config.yaml
activation: "swiglu"
positions: "rope"
qk_norm: false
init_std_up: 0.0494
grad_clip: 0.5
seq_len: 256
Each number is 128 + 24 x the weight over its row's rms, rounded and kept within 0 to 255. Layers, rows and columns count from 0. Numbers have three digits each. The size before them is the row's rms in percent of the matrix's.

# up: layer 2 MLP up, 512x256, rms 0.0875, rows 155-221, columns 192-255
# down: layer 2 MLP down (transposed), 512x256, rms 0.0766, rows 155-221, columns 192-255
# gate: layer 2 MLP gate, 512x256, rms 0.0906, rows 156-221, columns 192-255
up155 098:118142065151141138151187131122125144143142131071086099118083131115179132124152098126119111145146140133150125131137170120142097134082142110127158149150156126125129129082097157099136146184127140
down155 097:128126081170124139130154154151109122121093075089122134144098147111152135144150029120093134134096131164147151090130150115133128142092124158123122141156117103134150160163114138129131136158138090
gate156 098:097111138156127127141142138089129164104176116136140118085057139158163149124144102151147102125150121124171088147092111095146111171134149113125114166144093129128178127129133114130116153151139118
up156 100:129124116137141146133117090144126111113096098158124168130163123089115129114111147115124156116106152138108098084137143151134133086135127121137109079138144145078141106143108121156176139150097185
down156 104:119135121117149099148134109140105107155126138084119121114172114117094119155103000135106101160142152139121138103138133105111148122130137145124093099132148140139110150149134142132143130168120134
gate157 098:126111081085121097118151148094129153123098145139100148137175127133126124111105136129121101124181087120093089084136070060132114149170114130105156108164118171134144122132130116133119153131182115
up157 092:148084120138110122131129172131140110124115117128115143102141140139106148094088129128109154141093128112131106092154116071153144144130128133132166115139121142185165177112129119107112122142116091
down157 095:118091100126096087137137170136124124085118175145082129108150118147159147080102171148161087113143125095109124085125120092113123126135139153090165134147105147143161156060107134104163120121127105
gate158 084:129139149166115104143168127132132163152141137128128154128095090138112115114120147157132131159146154156117142146100111141137102131157138113134112120144129135110137164139131107099149105136104115
up158 084:101134139099128096163106119163079095104136159137153103110111077082121144106129130127144134082102151136076108141162162097109112102109119096135114129104145111149093085130096122129143159134137114
down158 087:145098080114128173113105166094138118133107122115107121125154192140164138159149115079115147071147095110180139102156131132123116159112130157123126151158122120106115096176136157140078147096133124
gate159 089:105126163109077164125136161090093160170162103114177129141128144076087174107180140104111071152129178117135129176142107132110112108121134147096095158155136111137126137121109174100145175091144104
up159 095:110092137099121103149102144134165102126140147169124130139126107123151133131136125191126141117129150123112084108138132086158132119082118150183122142119166147093134160132121111146124136113118133
down159 094:132153091140169144138121148158102131100099117104124125084175142148162119140092104099117129152135101145138163104104134176138139148198131094079132103144120137107114090116140143117133141138112141
gate160 090:099090160127118147109124106105135097146099126129151097155121126069055120120133111132124144164084135134116134176078149096127144143136118115118127153126111086123120134134136132138104096135131150
up160 087:125111150131122126162153120118134133108146138093139116150118150118153120163117141137110097165129129157129169085113085190124137165122167106145153140150141165147107103157111141164091160149129144
down160 090:117095157132136137140121086118117132123146115142109149173132114089085130111109038102105149178084139128138146169093128128157135165132125120141106149140127108133131119142123118160124105153130138
gate161 107:072165150145146090130135157128116107121104134075155112152150152109133120121160115098158144143138086127119146129141120090157109167141127131123143135172096129113127123117144130111108083142162104
up161 108:093109165141155120130135100101139099149113146130089139127131130129166139123147114113078123114147128125129117142139102134142104138085121090130110151129152153166135113131109125147158127129163145
down161 111:121154171151147148103100124099119109132128136102087120130136123139138116147134092124104120139144144140147125139117134121158115160091146129170086120092161152179130107112093114146123121135161141
gate162 095:131095130116153159121121109147161152175116122121132117102087099147113092061099148172147138146123093161113090165117146122128142151123176134119119082155130135113153097131139147095135165127120148
up162 098:140102154160132158088101113136145104144117113084164145105101112125080124122118125174173123131162129143162129177176122163127144130170118150134129101149069120128138125141176135148135137094170095
down162 101:124092139152113097105118132107122123082139145151090134083120132164114087136122192129135092122131120120111134120147112102115126124088143101115150148124146088144141082111105065135115112172120111
gate163 089:147112085087095115099143124183124122121088163144162106140113078154130106167159129149129088122161131129091170113083144153096145169103127144119134141187142167065122119170118128154140173122114083
up163 092:134142097112127134064160121138140104127136141127109134125117091105148090151110100119127106150158151187119131088089139166120140131079161138119172103125093146089146095139123129140123129135128110
down163 095:136149126131093138093175142173128135106106182180127087125112087088119106155157244146105106127127156100120128167113131158091122155106119143124131154171139134137120132096117148140145122136131106
gate164 105:153124132093140148149111149142174120141139149098160119129161103130144096097086142160147156111105080123141139131122091117075121141169121143095153131150117150140147178087122142120112155119072131
up164 112:126127140164101148124146086105106140127157142167161119086129165105138139170143108100178145082150152114165098125123141107163185127120130117132136108123139149117101064124125118128120138121142106
down164 107:118095151108144104134142115125131133123088127108108177128122125164132113125103000147125127124129090132101171108137108134154117148131177093098099113151115127123126121144120132142120139116131172
gate165 085:082111123102133122173111124103170131135139126160132096122144142110121118109105122128132084153146114118118096159109078153107134128118119153087148135143115140091125135119151138168109134109160089
up165 090:075100140102118112164115104079127174119074147133123111136140101073106139120112115091121127102193116132124115154135119107103163118105130087131135130114155111140118130157182098152080132140164094
down165 089:200146125151127168121133139149120119134196108122105104155138131151106102126142181121165181145135150107135159102109122120121132115157143164157097139131125146148129131123109144059147133136099137
gate166 108:197142146138142093161123134152147133114118113149113144119120130099072089171146155152157113152138119132158077141157146108094128136122099127179112110068126149135143105130163098116163123145142138
up166 110:142148128112147150096145101151135139167127109140116135136138172106091087148115081161121138130131103148132154130105107099112150164118104126146141136120113114107159172120132124128128151114168134
down166 113:201139135129132102145128134154145137098118113156132160125104129098111114162126180126125126147155117114134101166145181115113106107130103104168120090088159130147136101151144094102158099164122119
gate167 074:126121123105111163124156114125142119148122149139175127144174128175133139146132138096145137096178141153110122145140097126104095163154143137131139097140100146113125107119087116133111107139149091
up167 071:116116109111119179135174136091140138154161115107092146161130118104153104136137115103143096154099158086152138102146106113153130114152092125100117120096127125143169130126127142104097158109100148
down167 074:160125109139073172150138145105135113125125138088142134075152144117165133162141161108139145142106158111157169103130098111144144146129086166095090129085155177126084139043118157097096121125117143
gate168 117:143148165129165100164100111129104096123152125152130093113127110094126112121140140174095108101107123153094124159104162124094160127116116115118105105130138127138093125137170186140130124159139152
up168 112:123112107142128142148120141079093139111159134138148132130159154139100128146151152110100130136124163135112146137121168133111128142143109147110130103143089138111106158087087169131133125136128156
down168 108:134130156104143118147124114152173124148112136090105120148114129121140135100108142147152129133142101137142114127129122113153117123100127086149094146091174125124134086112171099132115115124131085
gate169 076:159165129114150166150139150132134116149090129105115092129146135147140131099088119124158116139124100181087140090088106126133117138118107124160105112177099155115154140155131158116122107140098121
up169 080:104110112124101147155151115142122145124182106117113125110111079128089172099137128079132160132177139102122167126106149150113185130130107151120108124119106132108124078149150143165099158143156135
down169 080:112112122135115150129136091142127145137147102121135132135142099133107141119139087090103140117154119105140142145133162159107186152165113133106114128119091114088097084182128125153123116138152126
gate170 079:180110145167113107113123147114169131169154117108143123098125145111141129141109084120098092137102167116123148123139122143123094163117147150120139118126123144132139171109122161117114092117091089
up170 082:122108121110070097118131077133101128162111147154139139131147164087132127145130133131099122116130153147090135117123105101114142092140109191152106166148120122114122131091137164105117106101112101
down170 083:103092141122097128125144091116113103122125150148140106113116137158073143129102151133121161161140124169062133068168122143107165113154083164100083149152113137127124089037095139130140147141098102
gate171 090:114151112099092138129134112151118109166157096116158119134167132137130123158099126114088156139167134127112107145128118103147113129164099081146171129125116122132146149153127138142130131072180134
up171 093:136155127197129140134051161128136109104138140141121102076121097118125147108091158109153117136126148109132143115122155158124148114089126162172154122180106142127126129146112105133138086127103136
down171 094:133098125145133129128098132114099112141152138112063119105072113133087169115101074134149121126097159137109143151100117162129141117094187159135121125174133154120120095170113141107121146137081114
gate172 116:133124123112151138111078151128157122110157107094131118135096106134131096124104105121124095134122106158141153115114112150116153111141148115142120101118068077103138114141118113128093121144143160
up172 113:147121145150126108160057123120121135113183129097120137100109114138166100129128111147103076149153119141147125108127139128119122109112123139149112108122131109137146106169130142140098110137111134
down172 111:153132169137084103153106105093109149145143121129092096106123131162132116138139214154123105177160167133144099115141185125145130143106078141114123158139159143191128135133145170118118129147079107
gate173 080:125166102134145091120101144089124167129135118087121123145167092128080113138124151088148127149087105122142073143110109144172156145123141150150113142106125140136134170097097167123144138116152120
up173 085:143114152119145127158123121088165131144084105107108126142146131126074096104111083094134108140106110123093078132137126157104152189129121149141145100134112154110113132155107194138119145102102132
down173 087:136128097147106110109121118082119163103163113087124154124168108152110147126122247128132133118134133112153104111152121143149116106125136134119155170116136146182137115055087158110136115127168131
gate174 094:117118139127110162156151130139136134081153167102142127109112118133123112092141113098137100158158153139157157113117116129149110132144143080102144107163142127168118139145078132102088144136107106
up174 101:130137119149138138121097118105113160116115140085092161108111122121119123170070131108148114142170160111149112121131152151104094137102146153167163153102127157112145100146138091128110127153144146
down174 102:136118115126151145113093152156065129188102116133159155129126137125100113118078118120138164117096127137120119161147127144089125161140133161146111169111115142110159095111141072157158126125104129
gate175 110:129122136119111092152123130177115139181120189125163101104073103149119075151134143109144157121119152107163105150125139177136121101135146118095142160094186134143174147149149167128128121148149117
up175 110:145104106129128121133189162145086162172118125151148105122083121145097120138093108149107131134105123164148137130107098146136136131121184114111140096125127105131144117132163134141063129118123142
down175 109:125153138106104090148100121143132097145146169116137119123108089152104134168120210136140133126159127102138074140127173142129113133139123129125109173080191138161170120137105159128168140157135109
gate176 090:169093051150161119124107133153114090107121127104169139112138148130141138172082139126143169115134153102113101145123120182129164111141134130113130123136126136119134109130113136091132138118131109
up176 090:082131128141161125099131118139131149144112137160119115184114114095132120120111130126125154136078124109117151110089166088121156097107107137133109136132105099152128137130136138144176123143110124
down176 094:101131181089072134153157123120149149127110107151123115140141102130111126100171026094113069135103115155128141131144146099124138138134139163146077139119112111100129167129180088164118151137133146
gate177 092:136095141129120116149110118084110142111098153110122084124137148082148102141098118090142122100119134143145111159118128163095146138129069123154115123158169140106122134103127115149113101127125136
up177 096:143121125109114095136153110173134108121160155097071137131108141167107109147127096136141176165122169097099157111136139099144183131133139104156129133097123162153135117088107107101139139135100105
down177 095:142128121144143104127103131087108134123087147121133122149126156078139113141111069075126136108153127131165109158128133171123110103121107127142092131180163118113096136206139130150083119123172142
gate178 101:105130108124138148154163139124160153140112117096142091142114134124106104124180132124202138140139145121101132139125106129114162143125109089121114141127153154124091140131126132132125163095114130
up178 097:148144114085126129154123147083130135146115113100159159134198079138126110127132139084115150124139172110096129115147143135152091112099085100151151143149184105105132132147185119079110120126108096
down178 100:119134114132132153140130126137093131117116158170122114158160106113089108108085161180086152117151093135164096157118123147143116101147106134156141134144118127156122112059117144131121130148105129
gate179 094:138125149145138109155144136146129142116146139128119122112119153110133146142127166092117145158108115136148066122163128124103137103150144083155105124128136102135168116109098146156140104108131069
up179 102:118136165084129104112128107125132092149092116141112114170107136131138162134103126074079132142095128159137129104105103152135144103152128081167137125144126118105172062130123122149128138155167087
down179 100:140116111159136149144137169135129159119186135099142108106125123111128121120150132161156119147142135121125133147178124121111108131110116144085096146108157123177105162135129132113132127083074155
gate180 074:160116115169122147133123122170139108101158153114123095138115123132182083133128104179115126134143113123083134086125141099127119162114141108106112114131126117119114110162095146172151124125123113
up180 078:121123140137166158099162137071134103081126135093093148130110123151140152114128094112119138152154084158164143153112123170179100158098104114137157117089132166125095106101093122119122151117126147
down180 081:146087111158140147117116155147145087102144165108097104143113121114155114139147103129107111113157110139114136124097128123136126161094118104136147127102110091102091094162090137173157129127108126
gate181 110:179147118112155132111148148129081138122123124159132104119098125119135134101148138155138170117166127110148096149131117144131093119130153124133139122142113108107141095153089141123136180161127089
up181 113:104111115167093102151125095123144133109134135123130149140163084129138133149131113121134092151104119118084143088141175145121147141158112132114127153143156171116123150092181125140117110083102158
down181 102:131133096123155160093122148142119093150130130156132156118125163119148120106122002089139140089153104127159114162120093096149124089096154107153146102105114103115140124173109142120130127170165110
gate182 096:120144130137117088133153142161107127149096138163155092122134100127132115122093149120127123126137130148106074173156124123121155106167133099108166155141125142095186123110131088123101111089164120
up182 095:155109100112113151141122102114121117142132090130135135143111137109149161098147154089114142146118135119083123114108123111126171146101140132102119117127135137108146066132113103116133175125150187
down182 098:102155134145162126142106132144132122082151160125121106112142137152128109158124034137145147120126118158136119105110119141129094119148119099158110109144121139134125190096122174119076127126125121
gate183 115:119107174150118126105129116128140142092141159125097115091164153114121138121098151140116129104120125135109086158103151130094122162114134109110129096155132130177144091118120136144176101143107108
up183 123:142132116168146140127089190119110129124084132126159142123115090131142112129124177145145129097141158100126117136084136122125152086157112134142150134087157151131128109094135134101137176132118123
down183 117:139161091143127118141135143129096081145087107154172126129107115135103128123133101124157137146147137150110148144142072140154149139146128126156115187106097127062146179120115130133084149122155175
gate184 104:165094137131147148102093138137157128091076089110101142125123165128085125118105114152174159169116133122154107110118147095103172153141161143123143106123103092177138118105110070124135163131115136
up184 106:140099148114151118080093162141152128153137087107072134150112090140121137102131123094177138167180123093130109150095159113171150149090121158096135144149128080130123103148131109105104152120134112
down184 106:166109162181154108072121149150114142143118134128088150161097139119111123159113226138118165159178141084187106133114154133133145167161137149107109132124170121193094112135119117127109123122112135
gate185 091:152115152090114095149155121114172115073102123075125102125135067152096095115149125156158151137133127129101089123129125128132142153115119111116151124133143149146144157131123155117152163159142147
up185 094:073129104119155118131125110103116183108135139138138148118174156106152125138097098151103137094116150117095131107106164116123162099117154089154126125123144131114131125079134102099125123096104193
down185 097:163117096114157138114092120169091106127099112144159125110094142142105132140110000140113116123112143160125120143119161109156107131118142144120123124110102130118144152144120102145100192142117104
gate186 116:116146096152142120152109175164141134146099138162167120149117067105115160134162156129135136123125149147128088107135107115188098108183157165149108157087145128115103131157146103113124136142148107
up186 115:147088090124157142137102166155119125165115176148128146138145054149154113152159128136145180120124178152145108111127116158132103105149112161152127135110142130075080110155152097094151128109080098
down186 105:113151198131096133150155062093125145123172088077110131113120196128120118112106184112111067137146074098096137135132143135102152182103133079123152123154105121172161148113090141150133142134128132
gate187 095:091147104103109164150126143113118164136126123103108099129098154132111145127130128120150072146140102163138171127112129132154114155151122153135150134163131084150119151117096152119117176110134107
up187 099:142170125116123156085125114139169130119116105123159144142150128141132110120118098082127113125133106168098172122095162126113126103163101120125132127163092111117104139122116154125113135134139165
down187 100:135099140095124136131143117094102163106104125094147138131100152121110107132143076123146077132150133150103172114150156088127134113107106125147130105158104134126133129168092160148123159142109132
gate188 100:145133105145154131130140137086092124077095108136143108082145153118127109124072099077121151116088121137096148151144090153149134167150165151113169144152115162131145155110107140132092100167121122
up188 106:119164126136117130113112116154161088173166138174137145155123132130127170128178118145134132148135095119148097136090152151124147107120082102108098103102150121126104097155153100115148170113186146
down188 100:118155124145166125121163130144130135156134120119121190121114115124140185117136000117111115162113109131156131134134117119139126106152126140138137086111129114116126132184208146147101157146147146
gate189 097:073117141139086120122099104103156127099154110120115096133087128083123124142169132122188108117128141103152117127092168114131095125116090117090151127096181106124156150144129162118125189126146099
up189 100:121138088152145128144129143098116128056144169130095169164152112118125112193094140096138130118139133159137108118125173140145107121108127158132154061121157152106115109123125123109119176112151142
down189 100:169135121119134133141123142145100126209079122152140111095181135127137128077136134139116135111111122125084149145142105129097148121117178122125097177124084154120123155141132121130159059109129131
gate190 091:143122127157148152159154130130105161105115173126095106098105112127103136150174108145114163171161113144136121093112137110130098137149102116137123106124100073128135106155116118114139137123148112
up190 093:130120095118108111093149132105112145154078119152130126144158142128130124177090111132154119089095140116124120141157109082120132092128143105162151152121137150126078135109161124150133139109133180
down190 095:099090107093131113119122112114133132132098103127143162124143137119160111126100000123138112112106139093120120127113123132114134108124122136132168120138129177103128164082171140144136131115156147
gate191 103:130088119115144112125092113149119083132064129124119105100140147145114128127128163126090147123053184145139132107133147094144140117150141135142133095086128096115109132131167171162102112121162134
up191 104:115099127105130142125115129120185143098160123092124148175101102157140058153125088138134129152145132168155128142084110142110154140139166139113110151142086116097137117123121147099145136137125139
down191 112:142090110107119094134104101149117108130075126106113106117147138138108139111136156146121140131072181152158162125165147084141137092148150124132114090096126106122120139079145169139095120125196132
gate192 119:150133127135145131106109092142124147159145146131161132121111112162097134139154137139126179118130136173086098136099103108148196161131140105104138147087142090088174133124165133148149145157161125
up192 123:129139161151160142112108099124120130169150137130151120106090122147135107129135142135109165142127133147098115143104127116158167158145125089127125149107167148120165134157171117130154150179159131
down192 114:130148151162119160140147093116098081138170158149102148138095140134162111155121255144117148134145116120123105128129153083137149131146101124131106125108156126162159133132123158130148166153123115
gate193 087:143129175080120130141124136159120156163123136114166092116184152095117141144105146122155131164142155103058104133129144163096147130114099134138111095147132136105109147144105158124133139163088097
up193 090:121124133094126132118150143129157090142154128086164172149150127081092098164138126118110087149162143124118126143127158174107120122176127120147128132109119150138158114126137080107152112096096137
down193 090:151125125127116117096091138111122128120120160171068107090092157145168127121127173140127137083128150098176087103152127111155137123114122144122169131121162128121108127134120152104110116104146125
gate194 087:137094130114110165098123094106150107114125092112108122102148175127072137139133108171090151124130098147093136136127103136166177124128091100139113117113100112117146148150150101137158141143142099
up194 092:135160132143150138123179104164163109136141155152094138109083126114143128101107138122106113100106158157155088118134140132103114130137197132149086093068135125135116136138123123110103134107124178
down194 096:139150159128136142137178119141159124133120157124098155090106120141128092107109165123132147132093144174119121085129145130095132116139160101173082090074150139113106124090138138093095119117132167
gate195 084:141086156113128108159132083096147124099134139071150108146132162124121073102124134112072135131087108114149208123093143130108121147133108144131124106124102132107126129121121146160113143102115129
up195 085:099097108145129115154126093080149114100122146104132140105115094172158151130103134138137105124136138126107155098166161187153152156087112062146072149103145128123119095149103172103157139109139156
down195 088:122125068155122101100108136105107140143059133144138155104090123153135181120125068151156113100155132124090123137175112124122140130075129113153125111070133134129137110098128119090105121102162108
gate196 104:112172094131193137127168146153143119167123126102155109178155151110140088106123104101146174124137086116073161138128119161130145154138170106147121136178128104102146156146150121129112114119128149
up196 104:153101116139118108138098111133115101105109151164127161104114113128132152135134104169123080101133130177175103128131138065147109084137100153083115109101123093133116128096143142132118164131122083
down196 105:121126089128134111135111114150132104145122132127147150152152126112144109111151011138139117080118106163117137129111120095159125110127124116112120056128129117091108141099148145130122170123151110
gate197 124:133112146138143112159119113131182103134104129149161141090115149130150152150150128140111114089109118133127086126101127082110132126159108147137128141117114087090137163113162095178122113113129081
up197 120:075164114111119139096118103123113133127085151102133108136127127118139122111170123125091133096159186136147157103129136102147154120092120096127099129088169104160105113181145153136143162132166124
down197 117:153121126125129159131137145113072107127182119122080122149142111134128106116103091097155129177133130121125130126164124140120121147146130130121183139169086164133128141134112129134131100155117159
gate198 097:136102128124126154132144136110124167126160120115134133124153111167147093120141105167141109108081115120123128120156093146142126146170159097106191116142108168163177100128133162099158168151136111
up198 103:117134129090124137122128112109111176156109135135117130115136156172135114141144144155146098107066150108152116141173121141145091122132104128107175131143140130192153110127132145114147132140135141
down198 100:124121165098096128139104120126108160128124144124109105095140138143119138130139251116161131165116127128121096139167149139121111152092089131094137154144158139177144114079111112121146098118106129
gate199 099:141070161157144100118129138138115143065143145106097074129106136140125115134088094180150134152121131138073084146114137116115093161113135084070139130109131159158158129123089126117147131140111138
up199 102:132105126124163122101108130167108138110113111115127110138124139127181126100094158152181177111123120117103132148113113103118146112121131117103140105090123137084175099129131098124097113139113135
down199 104:143162194125118145163118121101132098140154128137136114104157153141099120129176125129166073161127147171145122129138099162130118179091100209139159150102107123118122139051115122166160138137132143
gate200 105:133133060143132106140142138092134125139153138076168124151144111125082074121150149078178118116056126081114105165127090124113109145134109142121123142138135109121133107119131169129102132109148120
up200 104:142128143133148094106124131153136149142127161090136120116155155128122098119170114113115115131110095150119124119161090105125142149117088156116134109136091119143076136145092149137096134102103140
down200 106:124105082154123121162134147135131119120152111083129149147159117134106113123139235123126130125113139094121113153152112134118119120155136143114138146138148111131160146093157136133109128161111114
gate201 083:128142076130114107113109119139156127139113137136133121141122116065097126099104141164130134151091139099097133121092117187113122128098148129056141141113118188147108099132150115127107157115129090
up201 085:085127134085145096136128121146118119131106097121144099131140134107109142090147125129126159122072105133133123114126104150141114156151127112130157145138120120128096106121144140123117170124123167
down201 085:146144154105140136147120148122162132141144141155147159090158127078173147144182146142109144123150127141081147110140092137088139076156127122155083102099170127116150130174102149147155110092128125
gate202 098:123159152105145112167177096181100118170114124125143141112137148148111117131122147088139133081110097193115109119131125153139153112169137146130144097145125047115153115101106133126123152092166117
up202 094:143123121142140134046103136097153155102139110150161158127127136088125120104144123137110181136106155091133148149129114113117141115105149118166124152137083149077113138082139123133125095123130140
down202 098:094147085132170161088119164120117135107115115120151141106135162130136148069142110127113172131100151142153141131145130116128109111152140155161097156139060116057123125213141129134121104087143144
gate203 099:135149103117134115149131166104155126131151105139135137122112116110116114111144128141137131127168138108124098114086135154118137125119127093109128083128094100111116103125121148093134134121140119
up203 103:166144109136092097110130161117085116156128129137145105114125130108126135110150168144118115098140157098135089174121132109133113131138118122134090131137146129147115097111129141170116131118150091
down203 105:119092175124144152101107069137112117124114142119137143136138146131144129136132165102107125132074114150135151130182126127134131124137121138175133175141148145126150161140121105132121127145121151
gate204 061:127088090144179164124140113121135134114120103119170103112107117169125109129096132136200079122135132138137114152102104121096118174122143114118121143132119116094126120183179146106104158114140077
up204 066:068160100097078104123133128120142180137121170143134111187116121040106105121155147102141115106104099151119139097131074113122157129102153076103172162138130121119097145131157104159121130128130116
down204 064:131089130115153119143111126116166099124174125149127132101092128131110112126169181140090161126149097097157108171138134084077082079094096131139134105119100156121126106206115163119117139125138134
gate205 095:128143134164092102080097151129098110118096114137088155129132104122156115100182160102098179083108145146091096109113104091124120125106108171132154141137170096082150094120114124130129146142155111
up205 096:142126187148139091107105113158127138165117104146136102144100164101132120106155103140149093133119121126127181122117082115109116150126096141135133121146153117145119130143166105152146102119110165
down205 099:134134101132129134129121162089120140102121122115114165121162076157127141140113237098101164112137146138142094110149143126150138125127171150110147151146115121109118100119069133116114151146143110
gate206 099:091133133095049159107122136141098156132137189160139114132124140152128158088170172130107124151155144131147126127130151124130089124102138128161112155162174124147137127129129114155146145133111095
up206 106:169117143131135087115098123100095122109134099155124151130128157135160135143124119104109120149112113094139093124115111169092138143175116190146149089185145143145121135118139109114106109163125114
down206 106:072133119140149144128136120153141134163111147099108134114141110089143108128140084153136101081136134158101148130137132124159111113112140078103138122053106132081122132100110147157134141086149156
gate207 105:119136123139116090135138149144075128108104085121144123113107086110086148146149179110113118129138129131114097132105155120100110125132150141138114151096189107119177128119113154126141110103130111
up207 109:189113123088189145132123167126098116116120107145151133112124078096162127086149112193120105162153118113111092101095146100089088114110105145092106109173109128138130131135111142143146131126075115
down207 109:091155129137078123126110108127151165134116131104107145166124150160139149182087149074094165120123130131150151135120136146136128176139141115190151149120141140113130113087142126146099153160169122
gate208 104:154105115099089130114138132134095107124113137147137107087135130109153110162131148186089118140169130078092089169094096141117130111134108148184134165083122139111122099129123143125136141141128139
up208 102:116130133134130129107123113152117105124130136118139119150187133162134132132148145085138130110121136136150157137152132104139137135094119091057092144131141126140114115183153135186115114109143122
down208 102:123144106140140125142137122121129136145126129132122143120115126132131149110119000125140113163127141156095149115119116159123141126162161175189144111161117106122161162166112127112142161136103104
gate209 087:128124083102120140113140126167117154100133087110137171147164133130093117118147145132135122134120119121092170160144101177111171155162136154133099158176088100113141160150138139088112107140106106
up209 082:172120122099112134140108125110134114161131123127124135138090150117124135120106144140107126133139096168149092080137110081120148120084137140135142105122136130140135124102113095177132125126156141
down209 086:162128097126090146118117123134174133107134084121109172144164143108102114110139033146133139167127120125129117142145112147135172135146176133155149130188095114119148172087118123156139102128133126
gate210 139:149085137115138111170097111104146133109115142083133116117143150172120097129136110145155130148124108129128145166141155124150149154130108089103124131159119113135184165184089120146124140111133140
up210 117:099150063123090162137119169137095094097119138171155084164117120116104161159161123121114123107131158159124145114109124123144131098125106159132147127102110120141119091129155124120123148128149142
down210 117:131099142128142113168111113132140139120107134099116105122162130159132114105102000152153125138111102111134157158135131116134147134126115092132131143156104128133126149183095138117157122118116120
gate211 093:107182107121117117099131147154140124120105086139129108137163106129144122135111135126111179103109080135136153108169126119132164135087135145141122104103153108106112120113134210141125168104138084
up211 092:144124166126161133150134126146139077189101087121145104107155153128123130088136123177123121100106168158107144109111155133161134116143120116128162114139120134123154125115163112143139087170125156
down211 093:125116092095121115116127097154131137132137093146153143129099122171141122153127121125153165098137131143152149129156101167149156167094158154148112118096135141168121129098083132145132157067171110
gate212 106:140148119103128144100122110145127163123134134131117112145162119146094139138134081115157140195130111128112088161153138098120182180107200123141098155143101119099143105117117135135129163143143144
up212 103:121124175104117111102142125181112174164108100149124111159150119104091120160098118125131099139146185108124124152138154108157137144128131139144139144137146144103130161134145133136120113137072106
down212 102:130101147145121128130175137105140093123153136131139144155121150099142096144134230134102090071133116093156137122114121160132116121146063143116151134123153146157117132117125114143136107108095110
gate213 081:113162158151131136139138120097135112115123118104130089120119135136095138137113053158142092150169117176160153180140143122152118148164142129151133084135121125105142136080076113165095109142144107
up213 090:123080107136130171142121119097161074103085137133063158144106119088155108136133130145120137148149128127137067126150097105129133149118127124137140087124122114103141132130156082094153120128146107
down213 092:128073091149129174118100112112127082122089143123067160130120095101136129113126139127145147149155109120144066109144085116112145146132125109125146104124125120099138132153150095111141116108161102
gate214 092:121119134120136137135119131156117132138089153108146122108091113093118068100125166163184126078103128138137137118151115128142126136094147129137122116145107116119154140148119145143186142153183133
up214 093:132090169125130074122152139150156152122157184122120149146130147150127094140145115127159113095126147123118119160143139142106112136094105126129065138124147101126156153145131155118120092111128140
down214 091:148123113134167137098090134108150129072156152144098123123133107156132151113154232120122106129184150109129124091147130139128109070134125147129165126116138122129127135171126130148120122160085148
gate215 104:107130180140112125094155132151157149106111141145159136102078147117106128140120124158111162135105094119097140124089085105125135136150130119084133107140084130140167114144152128142074112162091109
up215 105:139135123111155101080104181142098146134129090097107124112093119119113115154170096137113140109131160157115145120124077090146112087114140092119147147129114137151158095108090107136133112133106105
down215 106:137158136153131113100139151150146155157123150155133121126091152106107091169159217109084123115160128130148111133114136130152136118139099118104140123107115152127172102152112142136092107164119131
gate216 123:122135128113098143179099164150089118135137125147111110155107145139144127197152148113131089093137126127116115144117143095117128123114067140140116127089117139134111125102140158120128108132099116
up216 122:100138131128164090124142099122155113103109186094136155110180091096098087097127135127139138141167159117098145139121105132146142129118149118128181110144123167106134148153113094130135176125153158
down216 112:150130107116100170132104163134121147149143087165139147140104153150165147162143000116110134120118106147153110134145154123133114110124105126127108136115103118156124134142131165125122084133109125
gate217 097:111137128114144101080133141177130128178143132135154110094113096115110107146135097122112152117088099150104120127098152117199140132172125151107134116152160093128109150152133109166086115084164135
up217 100:097169143147102091129118172126120164153116133136149096113118073076104133131114150171124142178122142102119145137096168179146147129121164143115107114108156144126089071121147120135150144118094139
down217 103:131148127169114108140150146094117155133110162097133111108119136102129127152099159158114129167150132114097134158121112159115170135153138106145102131129126133154095063088111124144124167162068131
gate218 098:107102111135111145159114138160141117139111156100138126148155213094109081108117148141138134090152120117109126112131101137130142117178137138147122126083102102135134120137162118132134165116156119
up218 095:128094171145120118140101164132116122165140142148164110137148150106136099108126178136144154098128157082101105157126110177118112109139114128132121150074166092132132137144160132149122141118127149
down218 101:142151144117113114104125124097117116128160107148124111118084063160124145155134221132126124162138121138154097147107156156132139117078118118103132135160169145144122161115092130127141100166082139
gate219 109:101121136127130142116133151132143109135127089105142084109093126151084140104114122090167123156115105166111158129121108140115094173136150117140122106145111090138161143150130149182129124119096137
up219 117:149142130136147126128120113102118152116130188137137157154147138098175126117131151152097140072154155100152104128136156138117149111126131181085136144111138151125102103100146145095135100126137120
down219 107:146127105137143143114130103137114140154120142159118153151142119117170136131119000125090126107127131099150131171129140112144167112105135171120141144105137139107101129116103118135133119159192104
gate220 091:156108146166143128091088092116142164156148127132070074132101088144134111119102121138145133201119145133090113091101109112156097167144174133148145099114092148133110110120106134140129109137133111
up220 095:143142119140160115127100127141106145155109103169096088119122098160196115093119123164172165113108142116097082110145156109150135154180133115180148120113119115088089120126132166146138128148152126
down220 099:143144117146112116142118136089125152162128128101079102126119107119153107084117255139148108136122133129131102127127136138137124150165139126150142130128123143160109097123139134137158087157126152
gate221 089:113119133139116071068101140101090175095144126140154149119137096144113134112113130084165120131131088117130123123148143093088112166122129149115128084141170115132153127138071156132141101134123134
up221 087:119138137146116105112114118102131122101118146075112132144129070174173120131132122120112121121146101149145117130090123107149122150164138105125138119096103126151144123153112121082124123131111111
down221 088:163146162132134130126116146132097172188130095171135139145125135095112107145129070119169146163128144111137158100132164148103133114056145100138080121151120147121141126088091152135145149122131110